config.yaml
vocab_size: 3479
init_std_up: 0.0466
weight_decay: 0.049
warmup_steps: 200
Each number is 128 + 24 x the weight over its row's rms, rounded and kept within 0 to 255. Layers, rows and columns count from 0. Numbers have three digits each. The size before them is the row's rms in percent of the matrix's.

# q: layer 6 attention query, 128x128, rms 0.108, rows 11-20,43-52,75-84,107-116, columns 0-127
# k: layer 6 attention key, 32x128, rms 0.101, rows 11-19, columns 0-127
q11 088:122125119095125157147123088142127114136118097113108132132138101089126144104131139132128154098071092123141118109113137141101124172080098133171153170141108135121136162101150133104109135168141138083159122111174114148111152136172121106156111106095134108150133134095087145136094127138139187105083107138118116144137122184080126082126126128074104132136116164136125110125138180130127113125130
q43 087:140134175106140131111137135112104099146137122147171107156126127129142140095105080117142177109126165147154177131132119171113145098165142141100157133068125104170128110105135123089098109129135075122122153124096135172123117090130131079135099115103153160147150137131134168128130131197145119116083150138131117126120121121170147138155126139114088142116105090115133136128132099168150112152112
q75 090:129142117100152131083126092153153096124138112127097126122157103101119159114157162154130156132127121118122129118122106133180130128112140089089123105099142105108131136092136086161122176138112133156146167108135134152182152150131139177101117120141141083160130154119164156144139141135119143160179125094188148125108141121136146125125196131101064135094117135137082122129130114148131124127138
q107 097:131175155154106152129117157119126129145129121095133106109156085097139094135129125128128130154153120129151094121097156131138138128100103171172143096121112153157150171106106108152116129163147146126126098155090149097113117125124152113075153148109178104123104136134090155130143126153109177141175084107109139142115141112130096158124126151126096106124122118110085085118133121129155111118207
k11 126:101112095125133176131131124118099117152107102105147103151115163145095107151130120081134098101108090113115133150136129083141177143130145114113117170151119136138155133120157117138136099104090116118138125123125113127135190184145159124144095111149108144089157066108081117100131129113154118146118153131119119134094093131121097138125089099163186123080155145138153105131136091132113109117129
q12 108:134134130163141128142124086097120109125113128111115094140084115126100104151108134140129163106122129158155123141144126135142119149156122107094148140095185099107121155137084148132165127095086137138122138118112093130178135075097142147146166119102152097070097159180171128114103127114111115121133147082135135123087123166077107112145129130146089148104147123135116103150129108129139132131185
q44 093:135091134136117133123128103198109162161158169135108098093148157161153137112091121111118143154146147134098112115151132109117141119124133159104182101104136135113139151116103149094155117170145172125102154161144098095115122084137116154122137171149107149145126097133132133126121105102164171188105147144117158117111157111134117136088135113137135121140160112149130131133102107167176103163150
q76 083:082096113144142115095099110138159127101079147137101143114106127126105143158109155111082110098101125131129150111078150143121115119120147160157144099151164117115072101106126152127122117166154110122151152138132141179127113148132151131127150120099146104182080107150190121171081122104129160146148126110147137115096157107124145123097127129126137106146116131062133109161134132117134107153113
q108 106:153123120123106149155109100149114132114132119112125158104149155138115116159134155133144143174111128092096119104117095120189094132090097167100129163111141077132117090154158119124133152189085125175147117069148154104168105143175159113122163128138119127159137169126149108146106122150158165120148140119128122110087134103118133091132089138113162129103113126128162132126137117100146132148130
k12 101:137134145106115120135159130078151096138154107121116145121169108110127129109154139164178137139173154129143163131161099127128120156131107064077101111109163115127134116109116119103132101096119129100121162184107107093121093114153130116111135147141104112106135128131120138085157145096144111112135106110183126146158111132137111151066140161116079150111120112171137142094133093119153120140155
q13 107:143119134146157160159105093138137121165141114119107163108132103127109126104144173109102154111097095122128092099143116161136123159168130140128146184169157100106160109110139111165160148153089132157103120153118121124085122129088135137165108143072146156140141114142122112133118125098117112142144130164112113134137130133124163199145163159140091138094124137099106097122149095096142133127174
q45 101:153096148089158124127152169127122081159097158130138149123179131103158154115132067137133102098136114119158149134124151120135133089119130126126132148091110119115123078153179149150158128165146161070094092102129100127124126167145118122108105125115153162162142127129149147139091117124105176089135113135127117133155098137089096101126128092090105138126116159130116112159110154131122148161123
q77 103:152145144108149108146097153166136145151161165149132118137114122079109085102137165165123143140126137103126110115143115133133087140137155087109182095117080125113108160112111137159128119137128133140131132146100149107206078116133086101106173125153115114156131140098135126163141106181084146141114145120131098141122131134108095101157122120132090151132130159110152146115111097126127099091149
q109 104:121164119119171122148129133111101151148085165152147112117146105083156105087103118149110124123125096099164081095126160101143115120116128115128113115096110118146140148204073126153144123140098166119081098134112145121183136075101119157164123113146127105131130119115155141149134139140131131119149156115176154119107134111116099124132111066158118150167109125113129128133122134167148133115125
k13 094:163103170170093123117137101121120074119123127127128130114121120173173185145166133133186155154154145114087153135122136156117137128160114111133121115118102124126136101113125105133146147141141141123126063123158115155077131103104152111110128064104170165100131145144129109154126142144104137113148106149118143128146073090170149160140117142146142100077127136119111134135117140092142132121140
q14 121:163117074107134082150090145113106179126158142129151099110113100150098093114092143146133092148147127137147152112134130130157131139151156115113140084111123135092128100156100122109169083128123129154158097075132128105134124120080148145086094162104123101115122119158124133162152142157120165126123137100165140142131127120139111127092116160147141128123145144105188157106088112161095135112137
q46 098:135125115131148136147119131119095120144138122130080167082185107127121133136142103143107094129105098096089103128131139074138117115116138136098143153120149128105120112109163104150175139130150118126108121126122098105094110106122122152152130124106134123153134106106100106202118107089127147147159176132162127093181101097115131088116139094138183106088156123111127122115143123079117150163135
q78 094:113113135102109123109162187118134151108112132129120116136145109139119170082127171165095111123128113110123130135129130123122133119074130131164147076155145101097135163109140129141151106167139137134081137164130167105123155092140098101152129179132168130125134113189116140101154153110116113112145131155148123135105097146141127172106165162098166155142121140130198120150143129108124123143098
q110 107:143148112151141094143146165141103152093135141168175069123105177154146102123144120088114105097126090122141133191095108114094163138132158159117104134150147133121112161105105152119116098123122131127129094115126104103129118124116108112167121146123125120102155149133138130102130101139124133096151143096148125124127150193134100129144142156127199113140122112110101138116184126153101149116084
k14 103:095074101089096117129140113152136122120125133200100099112098115081130142154139134151117113168119143161102151138152156149154100150122086146146162094122104136130132151108138155112106111133135096111133122095112149087118099157130103134152135167141134099151088114101115096154115120158153136104140101127124126099137135103125111114150124109152084111122164094173116129144067115169139156130156
q15 132:172112137105100149133145096154160146155155144121140124082113101140120160127200129136098125112147111149125121153130161137128134142150100114160110142087152135147140138088089149139134136104060112142133153144101087130102136125101135156115120125136124138138157145162087104141092099118165095174135088124107109114126111112139140163133119139113133157068148150128134137124101179087140094144117
q47 096:095126146152104134163157108164136109111089158105114142142133121133135163137137149137083072141126139147125067158122123123099118174146124143122163122119094109166135137067121105106166117085135103148132152100196139136133152121149135141155131119116143149149149169114143112121185118123127091129161133099151089118122116103088090084140121097136134102105148149114114145126163125110113146125117
q79 094:130107146142082173126138081149160151125164133144162124159114140153139145126132112093131133115099157095138155156167113159131086134167101140142163120139163161117109144109145140144121100163123167096136139123144152113072086123159169128120159145148131138125125079167085158116119122129106068135132141103109097116090103111123114127109128117147105128131146108125168128133180095140127130113164
q111 105:134137085129146132143141052129130112161130145177132138117117115120134107105151133158105125118120174196121168142122126137049133100159155131155169112138132145139087132124132160152123098113114148170122124129135100143100108168100134114147164186112148163121092134135131123134082139107130102160096141110131114167117099134104134137125105098140116085131141114120117121111163114129137144160110
k15 107:141127188156112143116133166139147164105173102068129128105125164172115124127157111139140117138138091124140102107110116132110118132110114154132076155073123110131157136132094152146143139091110160152151134112118112155170127107109113134134135108124142156140125117131113123079108126077134113168191169091135138113147131096145111170104169117134093138133129139102088116118107156105127094115122
q16 124:107123109129155074171162117133119123124117129132123118125104101126098099112124093113117112098139147128127173162160139141138154126144124052090130123138134116078144067112151130046108130106165139125141136131102118145101126129127147135129153128151101102110118124094134175119103152125126132089123129150139150084127148138169097150093129114150145132109118109158148126084159093127125169147158
q48 090:107127148127081142128133125159144135122125132125130110092104128095168148101148115126103115143106156146098107131102106171143098112114093139109132104126128137121163121117135136108166135097155168105184150121152097108113151136112139098124160120119141090102142151112146198171144149138142091113111183119133109093107113170127110130164128129087127146107143122161057127141078101142148149132110
q80 094:070140121092171105135159130129148131155155078134137096172162111110136146131113110116120164089122133127072074158092107100125139125143132104097105099116132111139151112069092094117103129120150128117173142112117146137144116088148131099104119113127126124125129165127134171164134158125095141128125158120158119140178139128138115127127147133089158071138116122140140122156136110127126122117066
q112 113:143089166114136141122107125181110097178112079149080135121131154184102128132137172140132137128095114151095125122082139132113125155141130135158139131132155139101156145081152116126151139124144147122149135143144141118146113090059141156141110104110094116099131088145111171142129147098126096135119148075123179116119116075136095131132165122133126135128110120141139088115167113142147144144117
k16 107:087144117177157130161192107113113121112127131108173096140120137105097101122135150093145135126133163140143161097125193155093115141092154082151126132120138108115109153168130105121104098109140139115148121136094114116134162125181128092174167125099143113150158137088124110141093133138138125117105085174100121117131110157102127141117123156136154161130160103137144121120150107162127158115142
q17 118:130100119115102124131124142135093138127125108174114112131160149148142161109125140125114161096090145121148072148092130122096084134110146098151124149157123146121114140145085131164175111191109152119088112127152133144116190125100134175122112171167116120162153101104118149123109110079125187138118137119131098142122157124134128105153113123164106114086152119136130152139143143108092121134095
q49 090:136168155127135140097103139107130148137163110132177103118141186114149103113131090119104161130166094126145097107136120120158115112095123115102150161133135113145074128131186112110143124147128163131096148152172115126131128078148107091159169158111131100155159168147132109158102119125142134127147126170110155127112123140128120128158162182085128141119116075118148138112156127127152122157098
q81 102:137106137148130138129134141136128098123129158124143124145145160140106133111150118135111189131093073157131117143101158139129145121092114143097150163134073102115114132136137127107118163101142119141160128131125118163124132121161088168197146094124167138107129114158166151093069115164149130117156185102139146131093121119182105128135185124160155135124138144141116103098130105113139099115129
q113 113:098177095086132139157116093164105105138130183156142152094087104093113151150112169158133146145134147133113111116099136138148167119115100116138142156081117090129164131153149128139176164130086114119102156154145132137112113108112134152147095127128119142120115116100148147135106107132164117165098117148174166132129165125171100107111136125131119098122162135115140097090108149103152133139084
k17 106:135118110135139097113172116140148115155127104092124125099139163150151120138151113097133116105155128146152145147154097105096113146130099100117137111164056159111119133094114122117136128141135117149120119163140135134128182143146143072144125113158070122161140091141117118098146153072103136152091140128096102134131097142102085128189107137132160102169162122149130143095115135122094136131153
q18 119:101137129126113131146123095148141146140086123116160178119121127137102146143162161101159118114138127179125103144109121107144150171107097111141140087138105091117093162168109123142126116133147199109124160130108085065158137106138131162126169130136154149140149133119120155113129143103105124134121128111152142120130144145103152098151115109108127133129151134114116094134210092107139101114179
q50 086:136116122132147149108132088088124138118154136157093175076109131141154134118158142097160111110114151144174124131120106121164114105144140148115184131157140123090111133133125145119147081191107116140123160128131111118188152160113126125154144134141101160185144122117138141134106127108108141134162161110095124122102133155103151097099151133125144170145151125141093153084144150125171114097161
q82 095:150075132116106111133135094176117128140085161149174116134074151141111139117099144137114142094092161130206171097094138145108125108148093124131146167162161125127155130153143140126129127098126097152138127131120122152121138109117096154127154120123100172123122124142152106116116127114079133144118144137136136146070137122127092133123156147150175146124138120176105129130156109118161082115159
q114 112:104117110129135176154156105104120147124147145141084158146129120158166156115124119081122132150106159094099122116118137131145146123121121118087107117192146175127150115126140115149102102115120140148134097145086149117103185142112134151093115178128121131151129084115113105112149117133107090146130140139130119089095155105163154140117133177101136129126100094139121159114136141138139190063126
k18 100:134148149154146141123140122128140118137128127121128163128081134132125152097159134124128120126161152161122093140135067134133086152172142131135121143141138104109074114105131135091139150142100133115124169137124105072110137155088168105094126122156138118169116164127135180136132128118153134111145110126104131178152071121098093111136094102133097116107100090129125071101151140097134099171105
q19 111:118134150183160166135119165081160118102116109144160120159120153129153145139112101146129171118110101091102117138158102117102090157082092145097112145166115131105135106169092138109097141143165131106093113090145096125122169131123112117140141124149134112130121144157112144136117145137141124123194114151123101107103138135145174149152137156154109165136147097148157088150115097127163141153141
q51 100:124129149163159089121106138144124149109144132138104125126120155147140177144125123131115132156107104135136134157122114131132134130120103125123171147126132156127122098092115120138126152110144086120119156161156110157103120127144091109098090098108070117138119164096138135162128149132115173105061140127095100080136146145185154094144154118146143149127079103189146129093153139099157171118119
q83 093:103144116105142166108119129112079120173131122158144146107156116124148103121134111173101179130087103161120134133140088077118117079148083149137142141070153127086141113162113113151099107146155094143112112148121131130174110126144098102155098166113142094126142148100138141095080103134105121101122151138109098124131124179136145144130111087149126154129108113094157111116143112145137117151135
q115 108:117119126140126088123087125102084119102107105185131130093121156130142130132156133120145146150120126140149093137116059152142091144120106137153153116170174160110076115131133083142106161132141138140100132121095136112114125097167133092142155136153134089112145126113091112122138157152115147155158157108154141090162169143121101155122092133166116083120140124126124130172095144091116100138126
k19 098:151131104154121128138131110112105119161139149106073135172106141099138086102146138119165101109121100101122149103157138127135136145153140143128152105152117155153111090117134141101079179129100108140160147108145136138103129142115135167124104145084119148136103093120100125123178149146148170136100082148134129126146097126050157098124134142128112144120118169134142133081093112137114160088153
q20 106:095151114144124148153165108095166113138111154129144124128085109103146097156122107120115113198144162106068143142095172150133144138150110127084146091158135104172141126156102112143146143118148128156171133149085111138110103086123150093108122146144149128114123166118158139098123112143154112136083106134133109131083120119165126137141161150127102168123116148132097149113140140090141119101161
q52 089:126160110139098163195121140144170126136119124159172099125097152108124121145081115095099115141105126130147117135151142075138136125113088119118107091134106128134162108154150170134144136134100121103165142151127117168105100113112113156137141133112164150152125137092065118121137146135159114123127091135135123146134130104124161117158118135151142124127175095127097154155137109098072107164070
q84 103:123175103146116134120158120121178131076120160138150075128089151132143122164075129109140132128141112157132125106107136100164107103144154121152097138156093133145129133124088130107136164145090153164118157118118137122170149139113144147115138149140085092125128138147087126158121133063128105165144091139145082145167129098110140119096108099120115088137089107131116128138114134129104091095145
q116 106:126122153142120127105137140114177124112146148122149124106134170144157092141116142107126161128135155107179155091111137123092177103135099109129105112155065147162115172142132107144117137132130117137144109110086112137122120161144095125122131108168126144141127159102135075132128089145100130190130092115108120121130083121105169092140179133134118164118125097119100118140154112115079101091113